Weights of a small GPT-style language model, trained from scratch on English Wikipedia.
Size: 10 layers, 2 heads of 64, MLP 512 SiLU, vocabulary 8192, 3.03M parameters.
Architecture: RMSNorm before each block, attention sinks.
Training: a variant of Muon for these matrices, 108M tokens.
Each number is 200 + 30 x the weight over its row's rms, rounded and kept within 0 to 999. Layers, rows and columns count from 0. The size before them is the row's rms in percent of the matrix's.

# k: layer 6 attention key, 128x128, rms 0.148, rows 82-108, columns 0-127
# q: layer 6 attention query, 128x128, rms 0.144, rows 83-109, columns 0-127
k82,121,210,198,172,158,202,147,153,245,233,205,212,231,194,202,197,227,212,206,226,186,206,213,220,247,238,195,210,237,211,157,156,184,197,211,175,232,190,210,236,193,193,243,249,255,149,196,169,201,197,208,238,152,249,157,215,202,249,195,207,204,192,167,191,174,180,200,225,261,193,260,160,186,205,245,169,186,154,195,206,181,186,145,192,255,155,197,216,147,152,200,203,204,152,187,160,236,183,163,242,170,206,191,237,219,170,168,198,191,213,204,231,227,191,214,245,167,215,195,187,270,164,179,171,257,248,148,196,193
q83,100,189,127,215,172,223,162,243,230,244,178,193,226,181,197,229,228,123,191,204,217,202,161,185,155,172,185,221,177,221,205,198,198,171,187,173,193,167,202,232,238,183,180,228,189,203,179,210,173,191,200,166,182,181,224,184,183,181,204,188,210,170,210,185,199,184,158,194,179,195,235,212,190,233,162,252,174,176,193,210,171,175,263,211,255,221,241,188,247,239,212,239,172,224,207,176,263,164,180,224,246,189,217,200,151,143,174,232,167,246,183,199,181,200,142,158,269,240,164,221,262,236,186,212,199,214,213,241,262
k83,107,227,160,196,230,246,202,214,207,195,198,155,224,218,196,233,198,221,217,220,216,167,222,202,167,194,148,196,226,180,237,236,203,219,194,297,204,117,170,202,208,201,184,226,246,179,155,209,216,190,225,208,186,247,236,176,162,191,215,196,231,184,225,180,210,196,214,217,183,223,221,191,180,200,149,176,199,172,213,205,187,182,188,261,257,230,227,243,221,191,171,183,220,209,217,250,280,152,217,189,260,209,188,200,153,159,151,189,193,193,190,181,153,193,171,160,227,291,191,174,256,221,186,233,191,194,209,200,217
q84,094,206,236,233,181,191,151,177,207,172,166,192,194,156,194,197,231,169,192,184,209,160,162,120,191,204,183,238,197,204,194,209,170,169,175,191,192,188,200,200,125,215,217,246,176,155,184,238,219,147,179,193,230,171,203,211,240,194,216,149,151,169,178,169,173,265,194,178,223,167,203,239,215,193,188,185,162,199,201,194,178,197,152,201,171,166,224,197,216,213,94,211,139,186,228,247,234,203,231,151,212,213,181,235,214,205,221,170,157,202,203,220,183,241,226,191,177,264,181,184,173,202,205,172,164,259,228,223,171
k84,095,206,197,210,208,209,197,202,254,133,185,220,225,175,180,183,253,146,203,185,202,206,187,176,188,177,135,204,243,224,202,237,235,202,195,208,206,158,184,178,204,194,196,213,225,178,175,235,240,164,215,162,293,182,208,228,210,195,194,189,221,200,148,190,157,219,230,168,207,200,160,259,202,135,169,227,166,160,168,166,183,252,191,229,214,137,178,242,207,185,182,237,188,193,188,214,215,230,186,164,227,190,209,253,231,179,263,172,202,199,136,218,206,176,197,230,131,201,187,187,195,220,213,183,152,216,211,253,242
q85,100,220,239,217,192,218,180,233,149,107,274,178,180,175,181,196,248,267,162,192,207,233,203,236,262,227,207,211,186,186,232,169,232,161,258,165,212,244,175,212,244,180,230,247,182,201,197,222,220,229,217,202,203,226,205,193,175,227,171,251,180,173,221,189,223,182,177,136,249,240,221,206,216,185,202,228,234,207,220,192,246,228,207,223,215,213,216,198,185,196,243,172,201,97,188,249,178,197,170,200,189,212,229,211,230,226,199,217,233,181,212,197,171,191,209,207,160,200,208,201,168,177,197,230,255,196,211,165,168
k85,106,234,220,211,163,210,151,258,172,222,223,222,152,164,231,170,190,212,153,212,191,200,213,215,245,232,174,248,201,173,202,201,202,221,229,133,231,216,218,214,228,181,201,194,143,221,194,180,212,204,168,187,155,183,171,172,199,253,210,237,176,174,173,227,152,155,163,175,243,190,179,204,212,126,220,215,196,228,202,187,177,210,160,161,212,205,175,221,175,241,221,145,167,141,179,158,184,135,197,243,174,231,211,184,158,189,208,230,236,235,250,246,236,196,225,224,154,145,208,237,181,192,216,207,207,210,198,168,226
q86,096,221,207,178,191,171,230,186,201,236,213,181,254,250,148,184,189,207,165,191,232,165,212,193,173,241,199,240,231,183,211,195,220,210,195,205,189,219,208,247,246,202,228,239,135,167,231,201,243,194,231,169,154,215,237,183,144,189,197,208,158,163,169,192,174,212,228,232,197,197,235,235,161,211,160,239,155,201,189,257,198,264,233,195,152,170,248,202,168,233,243,178,210,155,160,185,178,222,210,235,254,233,184,208,252,204,258,230,223,188,215,186,206,234,168,162,185,272,204,199,214,225,203,219,176,255,195,219,201
k86,098,213,199,210,235,201,251,163,190,184,234,237,202,204,176,186,204,182,127,258,190,151,181,206,223,203,170,210,228,165,215,186,141,244,185,174,204,164,187,186,193,213,211,260,148,227,166,203,177,224,229,159,231,219,184,200,156,178,178,206,200,212,151,222,161,205,234,200,233,198,208,184,132,162,162,183,167,216,176,245,176,278,192,264,216,208,263,250,164,203,242,238,207,154,190,200,199,181,185,227,156,213,152,181,236,199,224,243,201,218,204,198,183,238,208,217,250,234,191,159,254,183,186,173,187,211,189,196,212
q87,079,220,201,110,208,167,249,204,188,208,133,191,277,276,183,229,206,177,219,179,173,180,190,177,227,205,174,235,248,171,224,224,201,236,217,212,189,178,267,171,198,159,197,188,226,193,234,201,149,168,174,231,173,197,187,197,197,196,185,171,155,214,135,245,179,188,195,154,198,209,184,172,252,233,193,199,163,198,178,200,195,168,227,184,229,257,184,224,190,176,176,216,229,189,227,183,203,222,200,181,223,236,231,219,251,183,212,187,204,218,296,203,196,219,171,210,243,166,170,160,221,203,225,171,176,239,209,212,221
k87,083,200,175,183,245,171,186,174,180,192,209,207,225,251,154,189,244,183,220,209,199,217,176,158,227,188,242,217,240,172,261,164,209,198,209,208,173,209,185,202,191,217,245,167,277,191,254,168,219,206,188,201,231,292,175,188,165,222,203,166,129,214,149,238,239,210,147,202,190,236,196,207,179,249,244,174,147,184,206,190,219,172,204,165,198,210,186,206,202,235,207,287,221,198,197,189,203,215,183,191,201,183,205,173,243,165,205,166,199,219,220,186,196,204,207,185,233,237,184,181,243,124,180,212,240,237,236,202,244
q88,095,188,197,177,177,192,165,269,289,135,161,242,227,178,246,211,185,172,149,181,209,169,214,200,251,195,120,220,220,213,211,183,225,147,248,183,204,178,215,198,155,199,242,240,206,201,212,259,188,169,208,229,185,217,219,190,187,226,217,202,184,168,213,221,211,213,121,130,217,218,242,228,151,215,195,213,156,182,174,253,214,186,225,209,197,193,206,141,216,175,165,178,145,159,226,247,202,215,230,173,197,156,196,215,174,189,221,190,195,225,167,200,190,217,229,194,228,180,196,216,232,208,211,181,198,225,215,178,176
k88,096,193,204,222,242,233,185,246,244,174,174,251,204,188,183,152,217,188,157,166,178,180,199,225,225,182,138,196,237,195,182,296,193,228,201,188,155,159,163,201,201,196,225,212,247,177,164,187,218,157,189,213,200,250,149,208,194,192,242,192,173,201,187,197,134,200,158,162,273,218,220,238,170,203,243,170,195,183,205,188,232,188,213,220,179,224,167,169,240,205,168,149,149,182,205,209,207,244,210,202,213,201,197,222,175,182,232,218,243,257,157,236,141,179,195,165,168,213,210,196,259,172,210,185,169,191,215,196,231
q89,104,207,200,189,204,161,166,180,197,160,258,228,195,199,212,164,238,235,203,205,275,249,190,223,243,184,149,202,175,227,147,217,184,131,213,234,190,203,158,197,181,184,228,193,150,195,226,206,171,164,168,173,151,187,236,200,118,225,207,218,195,198,220,182,198,238,176,199,239,240,155,244,141,177,240,231,177,152,212,244,228,225,188,192,150,203,225,213,209,209,209,217,219,153,191,189,164,199,237,192,225,200,244,235,177,221,261,176,204,162,171,194,166,178,247,186,213,187,199,213,192,205,162,217,189,201,184,171,134
k89,100,220,239,235,236,126,208,222,204,175,211,185,153,188,216,186,227,218,148,197,219,191,188,224,196,205,106,210,181,220,194,235,146,211,235,146,216,155,224,192,250,189,211,180,109,227,186,207,205,188,174,165,206,164,195,228,187,128,217,193,230,164,179,212,166,215,227,184,182,166,155,228,179,157,266,200,173,183,212,218,233,178,231,226,158,242,185,232,223,211,228,206,204,184,193,150,200,170,212,223,222,174,250,171,223,244,234,234,176,234,187,222,180,206,255,207,190,160,234,213,178,195,212,183,187,227,211,191,170
q90,101,202,173,167,216,210,215,212,186,164,189,139,187,270,220,187,240,237,179,224,263,214,196,211,230,227,197,182,163,186,157,204,161,223,213,206,197,231,188,135,184,182,222,228,196,237,166,186,186,214,156,201,210,206,208,236,213,251,191,195,174,260,190,189,210,217,140,189,251,195,190,260,230,180,201,228,227,184,217,218,184,168,228,206,288,235,116,174,185,140,236,237,243,196,205,233,171,202,239,204,226,228,261,189,178,164,197,200,187,251,226,208,207,223,254,208,197,197,223,215,229,193,205,215,168,210,245,224,192
k90,104,186,201,199,237,177,191,209,225,222,231,187,130,258,160,153,229,216,166,195,226,199,221,211,176,199,232,172,178,210,208,211,204,197,220,215,209,182,241,210,202,149,203,219,185,212,169,244,246,196,170,215,182,152,199,191,204,220,227,214,144,222,134,217,192,207,132,229,166,186,193,221,204,235,196,177,207,156,263,211,202,120,208,162,192,195,154,218,171,211,233,253,180,190,219,228,149,174,199,186,247,178,258,204,146,169,138,202,229,242,263,167,217,216,245,183,145,204,221,220,223,171,180,181,183,217,190,203,226
q91,102,188,195,250,171,173,182,188,170,242,216,245,209,198,203,197,215,166,224,179,239,223,181,176,178,233,179,223,189,227,181,199,232,209,152,240,231,222,215,227,158,203,226,272,152,187,208,195,162,173,246,202,201,184,233,212,145,179,214,205,116,237,200,178,145,224,195,197,200,207,196,262,187,166,255,226,177,167,240,209,159,208,207,199,166,186,263,228,211,224,197,201,222,214,225,159,227,142,255,174,226,269,260,207,230,196,232,201,202,178,241,148,169,219,204,170,211,224,193,163,208,229,215,221,198,255,204,216,192
k91,108,199,209,272,248,172,243,186,193,196,224,195,197,197,233,200,220,150,199,187,207,195,231,167,178,185,169,226,223,227,252,157,208,232,222,187,235,161,186,212,187,213,183,202,199,236,182,230,176,207,222,135,230,227,242,225,142,158,231,225,208,202,202,214,128,210,264,202,160,177,181,260,215,147,223,245,171,130,201,183,196,218,217,241,214,223,202,224,217,160,215,232,192,165,200,178,185,123,209,136,235,213,232,183,230,203,222,224,222,187,158,172,186,226,197,249,229,188,219,164,229,190,205,217,196,256,230,200,204
q92,110,167,190,234,179,228,178,203,203,220,259,242,112,174,232,184,158,207,161,202,237,184,251,236,185,157,169,152,208,205,200,234,179,198,166,194,168,190,170,214,208,208,200,214,207,183,238,218,201,142,157,120,187,208,212,196,199,214,211,188,251,169,269,210,211,198,255,248,221,210,146,202,227,222,206,208,215,175,216,215,227,229,147,198,221,156,211,207,194,205,184,258,239,199,185,185,179,252,210,245,233,148,174,216,203,203,247,171,233,200,194,197,234,243,201,153,165,216,180,238,188,203,176,213,231,206,157,175,158
k92,120,211,189,211,217,250,278,191,218,189,226,204,175,171,217,219,180,200,143,226,175,162,163,238,218,194,163,135,215,222,155,223,228,230,160,158,199,221,195,171,252,197,190,239,138,203,249,194,215,156,162,182,149,154,214,194,222,141,189,187,244,189,224,194,212,221,252,184,200,186,197,211,227,224,216,161,229,185,213,218,183,186,200,219,193,200,211,228,199,159,168,219,207,210,217,202,203,203,206,262,172,178,207,221,246,244,244,207,153,216,190,211,205,206,205,121,190,211,225,239,113,248,228,239,221,182,193,192,162
q93,087,198,204,240,168,176,189,194,192,253,214,234,152,239,244,205,144,175,186,200,197,186,248,222,190,200,191,131,218,196,210,217,222,258,135,216,216,243,221,169,193,200,179,234,270,239,222,191,151,198,173,211,234,211,182,209,210,227,210,177,191,269,195,214,197,195,210,204,212,199,180,222,258,186,220,175,233,198,244,183,171,199,146,223,260,199,184,212,184,149,228,223,258,250,198,166,218,196,214,189,215,200,252,178,241,215,173,176,259,187,273,166,193,230,242,190,192,137,219,196,206,208,222,227,217,202,244,185,177
k93,092,196,203,232,221,182,250,171,216,252,240,215,193,224,211,187,186,162,187,183,187,209,210,209,194,166,288,182,194,233,183,164,265,224,193,157,191,280,197,200,210,205,171,229,237,199,264,225,217,171,152,196,159,197,212,184,182,204,215,230,169,235,243,226,178,210,187,210,126,196,199,244,261,249,226,180,234,166,255,176,193,146,208,187,190,235,177,155,207,139,189,245,171,203,215,181,195,159,208,181,219,194,257,195,239,224,180,190,238,183,204,192,212,203,199,162,195,187,259,202,160,201,229,227,234,200,225,189,177
q94,122,245,261,167,197,205,250,168,216,253,181,150,212,251,199,246,110,207,169,231,182,190,229,212,185,198,219,196,204,207,192,203,216,153,205,194,173,216,194,234,220,155,208,128,222,214,197,215,227,191,210,160,205,223,194,162,257,128,198,200,174,257,150,210,175,239,171,183,212,167,180,171,215,174,174,127,164,192,173,192,236,239,244,217,217,191,215,247,214,259,207,184,189,229,164,201,230,212,233,187,179,217,180,186,182,192,173,139,183,177,177,223,163,212,195,222,176,144,238,188,191,210,182,179,177,191,224,177,203
k94,119,207,184,155,179,171,198,222,211,192,213,193,171,221,202,227,153,194,196,194,211,196,188,215,222,223,215,219,208,181,128,158,184,189,202,199,195,207,219,177,226,172,199,199,179,196,230,195,182,182,217,190,236,231,162,179,258,165,191,166,180,253,211,241,165,239,156,211,177,209,139,165,188,140,207,140,164,246,206,183,252,258,242,268,158,255,235,124,181,266,170,221,197,242,184,226,188,208,173,203,233,199,147,172,174,203,178,190,177,156,202,175,152,176,191,205,201,193,148,187,172,170,184,164,193,165,237,221,207
q95,078,174,221,226,216,224,198,153,139,241,270,170,148,200,192,211,188,235,277,181,188,250,233,231,175,194,225,169,226,256,170,191,149,218,169,213,175,198,198,191,186,180,213,199,174,225,162,145,186,207,182,141,219,178,200,219,291,234,206,209,171,258,226,169,183,252,191,222,193,177,145,183,190,145,236,158,222,192,209,173,186,170,184,181,229,162,209,223,240,197,174,214,205,221,200,180,226,166,177,213,229,207,251,193,207,180,207,180,196,187,153,233,228,216,210,180,166,198,198,161,194,200,209,237,251,149,184,184,194
k95,080,178,222,199,182,188,214,198,242,223,249,115,179,216,226,257,212,210,267,221,217,222,231,216,217,219,176,192,194,244,183,139,221,198,185,218,209,190,232,201,195,169,177,211,187,211,232,214,203,202,215,162,135,116,231,200,284,160,200,187,244,197,193,170,189,210,170,214,164,174,210,173,241,157,219,213,269,179,202,170,207,181,198,213,203,163,224,195,196,179,197,255,237,212,191,196,194,157,164,153,224,154,228,203,237,194,157,192,202,183,195,161,226,215,231,241,187,199,189,236,169,255,199,222,214,222,148,218,151
q96,107,235,165,201,199,227,112,169,151,177,250,219,234,180,173,227,283,186,220,183,187,211,155,204,201,213,215,209,212,225,213,182,189,179,180,249,182,184,168,203,247,193,149,244,172,211,191,215,188,226,163,253,171,179,211,152,169,212,177,206,217,222,244,129,212,201,241,205,205,218,181,197,211,211,216,211,184,154,248,186,199,204,207,207,214,207,239,184,224,206,200,189,204,154,173,150,199,188,143,188,224,162,240,184,228,241,205,198,200,196,241,163,170,171,232,222,176,172,191,148,144,149,231,238,148,155,225,165,182
k96,103,245,184,202,212,231,124,206,207,218,247,213,199,201,217,261,237,207,196,205,182,183,193,204,211,186,236,265,196,194,223,158,200,186,246,192,193,182,212,204,213,224,214,187,202,207,208,172,259,219,193,236,180,153,224,185,179,214,171,261,208,188,196,209,230,163,255,197,127,174,157,214,240,157,158,184,206,194,215,185,171,220,160,123,252,185,205,180,225,209,201,212,240,142,193,140,296,132,202,198,212,155,240,201,232,199,195,178,182,197,222,227,193,180,240,220,177,177,223,177,167,185,220,195,180,220,185,188,174
q97,090,227,206,198,169,268,227,176,142,224,211,173,170,216,214,204,214,265,209,222,164,181,174,186,129,222,209,187,155,188,177,213,216,204,198,206,193,209,189,181,166,173,259,240,172,208,200,222,232,236,208,193,265,254,211,152,253,167,203,215,182,230,203,248,192,178,171,160,247,169,187,255,264,188,203,210,273,182,186,203,198,202,193,232,241,231,183,177,204,196,259,201,201,175,205,225,171,157,240,228,196,237,241,211,222,215,204,173,194,237,245,167,212,224,200,218,175,234,213,173,202,195,219,236,255,223,188,254,236
k97,096,192,157,200,209,215,184,199,197,213,207,197,154,207,183,179,166,224,199,204,185,162,228,174,139,230,261,198,210,183,192,187,244,218,199,204,232,204,208,201,168,165,197,225,142,266,206,233,214,210,204,147,190,207,194,152,206,218,176,229,132,225,185,234,163,174,151,221,219,195,127,218,215,211,182,234,195,122,187,204,163,164,163,229,234,224,180,168,169,219,222,239,156,169,195,257,140,151,184,195,186,204,205,216,159,179,191,173,235,195,252,191,237,185,182,253,173,188,186,246,138,252,199,227,206,199,205,187,236
q98,101,144,251,164,169,242,216,223,172,205,221,152,137,196,167,147,243,225,232,203,216,200,180,215,201,245,175,260,188,159,177,214,213,208,250,196,217,213,200,194,143,224,210,214,178,227,196,186,229,175,220,176,217,195,130,218,166,203,195,187,189,240,224,203,203,250,157,215,214,213,242,220,191,195,171,229,238,220,224,270,211,204,273,189,222,218,156,197,142,178,221,167,251,148,229,214,207,197,173,180,171,255,281,209,203,213,196,181,202,208,177,207,169,204,188,199,201,181,198,181,184,177,228,233,199,256,255,200,201
k98,108,179,275,196,210,213,187,238,205,230,224,206,106,230,202,187,235,181,227,210,243,219,210,193,162,221,162,225,201,148,231,200,164,154,233,237,212,196,241,211,143,176,164,209,207,216,209,181,201,215,206,177,151,158,181,191,167,217,217,222,185,222,218,172,124,157,154,195,219,172,189,215,200,209,194,251,208,245,196,265,217,188,194,226,205,218,149,220,189,179,243,203,173,157,191,177,173,179,150,142,164,215,196,166,193,185,180,206,249,245,195,234,193,211,242,215,184,180,179,214,209,203,218,208,175,241,218,156,272
q99,088,184,218,176,210,198,166,213,225,226,266,204,217,161,157,232,186,212,189,206,166,197,272,210,200,155,179,217,245,208,234,222,208,190,207,176,181,183,204,196,219,184,196,222,188,222,218,188,182,174,241,205,171,206,163,172,212,250,200,177,192,181,254,212,208,236,176,188,161,214,249,199,198,213,148,227,134,229,173,227,246,209,256,177,172,188,200,201,119,188,199,140,160,213,149,161,216,173,125,188,197,129,184,207,221,236,193,202,210,166,124,241,207,221,199,185,176,237,197,174,208,220,196,204,200,223,233,130,181
k99,088,202,225,166,201,236,235,243,219,250,238,159,213,178,197,234,214,177,167,227,183,202,193,254,235,176,148,208,220,136,149,220,203,169,182,147,129,183,190,195,174,222,192,221,224,167,240,135,184,208,229,237,174,133,161,184,207,230,197,140,229,182,244,194,170,174,201,177,225,209,246,207,175,205,225,172,179,239,198,215,243,209,196,249,195,184,202,196,192,211,201,157,201,188,188,195,254,190,161,185,145,198,134,174,261,198,234,192,247,212,196,221,186,172,224,212,210,238,203,167,181,207,247,220,197,206,152,191,230
q100,099,206,192,200,211,131,235,164,197,199,153,183,194,244,179,198,141,212,241,212,204,203,162,172,222,141,171,172,201,185,198,209,192,267,211,217,171,199,212,192,195,213,187,191,159,161,218,178,198,144,181,228,198,211,218,208,195,251,231,184,214,224,164,274,209,230,190,222,192,194,118,217,164,190,183,195,229,212,142,276,183,208,183,173,183,164,177,211,234,207,156,162,144,229,206,211,168,210,238,144,163,163,219,207,261,181,169,150,214,200,177,164,195,238,207,258,222,178,210,188,184,212,212,200,169,155,187,220,231
k100,106,140,192,225,210,135,220,197,164,193,215,206,247,225,151,190,180,201,240,202,222,210,157,185,182,178,186,169,160,225,211,212,200,229,188,168,156,212,213,205,224,194,155,138,193,217,190,208,225,173,223,188,271,164,205,197,205,209,166,155,180,225,152,208,210,216,126,199,241,221,175,218,186,269,219,213,231,216,191,209,230,259,251,165,140,226,198,147,253,204,175,223,186,227,190,222,147,273,163,163,180,174,248,169,245,205,203,159,212,187,208,168,213,221,192,219,220,185,202,221,225,257,195,217,181,187,198,201,191
q101,100,216,203,215,185,225,172,191,182,235,199,247,175,168,250,173,193,135,162,195,194,172,168,202,166,199,194,134,142,195,201,195,233,197,204,179,230,221,209,203,240,185,203,223,237,232,220,193,181,187,185,165,212,204,197,203,175,213,245,233,249,228,190,175,241,181,168,213,214,156,217,233,227,223,182,205,237,157,240,185,149,192,186,249,236,270,203,195,201,214,271,238,263,240,189,176,234,207,157,214,222,205,200,203,179,213,190,255,227,149,205,162,205,145,188,192,233,223,201,285,233,188,166,249,212,179,154,195,186
k101,105,247,198,204,178,212,211,184,204,248,187,221,199,190,216,209,169,204,179,185,200,189,216,211,165,187,208,205,172,202,169,212,254,192,205,236,232,260,212,194,228,203,176,232,216,182,200,233,212,165,134,193,198,261,228,194,145,247,192,271,224,225,259,194,184,196,224,221,157,170,205,174,220,232,142,186,228,172,262,233,139,106,207,281,218,240,200,213,170,180,180,189,181,232,230,212,174,159,209,218,216,243,223,180,194,206,159,211,192,157,207,235,201,193,190,140,214,248,231,213,179,217,198,199,206,159,182,165,169
q102,078,161,191,194,149,227,211,228,247,193,185,218,239,214,193,195,210,226,228,204,181,167,196,206,180,268,168,240,217,209,223,149,211,200,177,262,232,212,188,225,199,236,206,261,162,186,157,237,219,226,206,248,175,236,196,190,197,144,180,215,167,237,183,235,190,125,255,183,190,172,231,218,172,210,228,226,208,182,233,229,179,258,167,232,182,188,203,161,240,247,243,193,179,216,243,211,177,209,227,177,219,237,199,227,232,195,213,251,183,233,261,148,222,194,203,196,183,235,232,214,212,177,280,208,210,229,220,231,196
k102,078,165,172,226,208,214,199,173,216,193,171,252,187,211,198,153,186,200,220,214,158,171,209,183,214,202,275,205,242,243,213,138,158,235,176,214,224,197,191,223,142,227,227,215,194,228,150,231,178,231,208,185,194,226,193,193,187,187,202,239,120,223,186,213,179,176,200,206,190,194,180,200,222,207,175,240,197,126,175,207,152,296,174,246,225,204,236,194,181,172,247,177,164,145,187,192,195,201,216,178,170,207,210,235,164,204,230,234,192,207,218,207,167,226,136,219,173,161,186,211,263,186,196,206,201,215,272,194,233
q103,109,209,228,220,197,154,171,200,211,134,206,163,227,185,217,185,190,165,228,175,199,208,209,212,280,162,172,152,214,185,213,164,176,236,235,178,171,197,238,195,215,197,213,251,229,193,165,214,160,180,151,184,197,164,218,220,230,256,207,207,244,210,153,221,214,192,146,164,178,166,198,226,152,189,171,191,183,205,178,199,190,194,178,195,246,180,195,225,250,212,107,210,135,183,221,235,212,256,146,184,206,175,193,197,237,162,118,196,182,190,182,217,214,232,197,181,244,191,188,266,204,222,182,197,225,173,197,177,185
k103,110,183,209,185,161,169,161,240,226,189,229,180,256,197,166,159,213,219,251,200,190,233,194,220,252,206,163,179,173,243,188,234,265,251,200,186,131,203,222,192,254,187,178,197,264,165,201,196,230,168,188,211,214,199,185,213,219,235,198,167,205,207,124,191,189,232,148,174,243,221,234,189,208,211,245,189,213,200,223,151,161,207,188,212,204,174,182,217,242,228,132,150,184,226,175,178,220,239,178,233,221,187,246,165,208,181,164,194,232,194,187,218,205,233,189,165,161,238,211,259,261,237,188,199,198,192,171,222,176
q104,095,248,234,161,180,244,168,207,135,206,269,123,225,234,172,172,240,211,191,213,183,180,230,207,221,196,193,196,178,149,194,198,210,243,238,203,161,241,236,214,219,191,229,200,191,223,212,190,169,203,191,211,239,160,183,171,183,157,183,217,210,250,176,255,191,214,181,237,168,211,261,236,209,226,150,203,188,208,223,201,223,204,277,195,238,213,163,257,163,172,219,181,210,206,170,170,175,199,158,259,160,247,170,197,220,238,153,161,189,205,140,215,206,205,178,215,217,182,212,231,168,186,187,202,196,226,228,163,193
k104,099,199,231,136,174,188,171,255,183,207,244,173,147,238,177,199,254,203,191,218,206,228,225,212,164,227,213,199,174,165,174,189,209,169,240,177,170,194,261,205,153,188,170,210,186,193,213,143,195,235,230,226,183,193,195,185,161,240,173,198,183,242,178,220,161,206,208,205,214,177,173,203,166,262,199,170,188,222,228,201,197,211,178,224,242,242,160,239,161,248,182,176,169,209,172,168,199,153,145,251,152,215,120,170,228,195,153,207,288,212,212,191,206,217,202,174,235,189,180,228,142,205,210,194,188,191,217,198,180
q105,098,203,192,244,170,148,141,132,197,210,212,182,148,217,190,192,252,213,205,212,237,203,263,219,196,187,218,203,186,189,171,226,204,188,197,184,160,236,178,197,163,239,205,160,189,197,197,199,199,239,188,202,216,175,194,188,166,180,165,145,232,217,198,180,162,230,204,230,200,239,238,184,127,157,182,194,205,223,239,193,218,204,179,192,182,118,168,211,221,175,170,173,193,121,190,228,224,210,193,228,164,218,228,173,192,249,174,140,154,229,163,214,159,201,227,197,197,148,195,167,162,203,230,227,189,197,287,216,201
k105,097,185,253,193,192,142,177,165,242,168,210,208,159,205,199,194,272,218,212,215,239,197,230,214,135,197,189,213,207,202,204,225,165,211,201,171,158,136,230,204,164,208,199,208,187,193,155,188,226,192,249,208,162,123,210,196,182,143,188,212,236,190,173,196,168,174,245,216,211,196,186,212,201,146,192,212,229,239,212,187,236,255,194,166,212,259,160,175,257,170,185,137,199,165,172,159,261,187,195,204,198,174,224,176,181,238,170,186,231,224,171,202,211,190,233,220,180,131,221,206,173,255,223,175,168,216,222,200,180
q106,087,249,188,171,193,207,220,187,141,178,222,202,278,226,187,155,270,205,225,196,189,191,146,177,210,249,209,257,177,174,191,188,186,247,206,224,240,201,227,179,222,188,205,226,213,215,192,209,126,225,193,239,197,157,230,198,147,159,171,215,199,203,155,179,183,153,203,171,203,224,211,224,230,227,221,224,192,198,182,134,181,178,228,197,211,247,231,240,200,192,186,241,238,205,184,152,165,194,206,212,242,242,174,186,210,202,176,219,221,225,278,181,224,189,159,179,224,236,205,203,206,225,171,152,184,261,215,233,250
k106,091,224,172,186,202,174,188,182,160,179,192,187,212,203,203,164,219,204,204,197,168,225,200,162,187,240,268,209,189,170,273,174,216,215,255,250,222,235,190,209,196,217,213,207,207,229,221,193,174,260,185,193,224,238,220,205,143,219,200,206,159,196,162,233,267,246,234,208,171,201,186,219,171,212,197,224,135,154,198,147,176,166,167,182,264,159,206,263,184,261,193,225,232,180,192,165,207,155,236,225,231,215,175,178,196,189,184,194,231,212,217,195,247,222,179,212,246,207,200,179,211,123,167,204,210,268,211,228,209
q107,107,205,241,209,142,218,166,169,164,245,232,213,188,198,217,163,178,206,199,206,176,135,179,149,145,235,204,211,231,193,204,195,184,225,193,226,213,190,223,205,136,229,217,192,215,237,225,200,236,232,191,207,273,168,144,163,214,220,231,169,228,208,173,194,203,248,159,216,227,208,234,193,185,203,190,164,249,233,170,194,147,154,188,205,177,189,236,177,184,120,178,161,179,196,179,168,203,153,200,210,194,184,197,176,212,250,190,165,261,197,128,196,191,199,206,198,170,155,230,135,162,194,211,198,206,203,258,218,201
k107,109,182,214,195,187,194,191,217,233,207,199,226,208,208,197,193,197,175,227,185,183,222,196,189,129,208,238,232,209,180,193,236,211,191,224,255,201,265,214,203,122,184,174,248,232,213,228,202,213,242,191,185,190,154,190,196,194,202,188,238,204,209,243,183,169,209,156,205,240,177,169,232,173,198,143,214,243,231,185,199,221,209,204,189,246,198,204,162,242,153,200,256,180,191,196,169,230,201,185,172,184,194,178,222,289,221,214,184,287,218,118,255,202,167,208,237,211,174,223,178,136,229,234,181,152,196,163,217,179
q108,115,185,220,159,239,149,190,245,193,169,142,182,186,235,181,216,200,201,173,212,216,195,264,224,256,196,246,191,188,195,245,237,170,195,202,187,199,232,216,159,225,203,184,143,259,191,221,215,231,186,205,209,187,216,156,228,214,220,166,178,158,189,184,216,188,209,251,201,216,217,198,160,219,180,211,192,166,187,252,192,237,215,218,180,205,183,136,218,157,157,212,191,231,188,281,236,208,222,232,180,165,259,201,161,243,221,244,195,166,179,238,207,201,205,225,208,150,139,190,180,161,192,258,209,141,195,203,157,179
k108,104,168,229,215,216,170,188,206,181,203,155,233,185,206,183,199,250,184,188,186,211,205,180,209,278,141,244,212,195,206,187,150,162,148,196,150,176,161,211,226,217,212,256,176,243,163,225,204,235,184,160,242,211,199,172,203,198,200,201,195,166,183,186,223,206,167,206,182,178,197,238,193,237,173,231,193,192,208,220,240,227,202,235,102,123,197,157,221,199,213,232,204,208,209,202,158,168,240,197,219,155,208,234,172,210,205,255,215,177,218,255,203,187,185,231,162,143,183,216,221,183,125,232,192,207,186,226,149,227
q109,086,204,182,173,205,201,208,182,153,201,226,242,186,171,182,196,261,301,237,213,185,242,162,233,172,173,203,196,159,226,160,231,176,147,223,218,196,190,145,152,233,172,186,160,173,229,217,210,165,202,185,212,148,242,218,164,187,197,192,215,226,216,236,205,232,177,212,162,256,223,125,191,236,195,215,236,218,138,173,182,255,211,219,198,177,232,225,197,227,230,233,207,217,185,194,158,170,173,201,165,199,173,247,193,187,225,209,174,196,202,249,160,192,161,211,229,190,204,197,155,179,197,214,232,205,169,157,205,260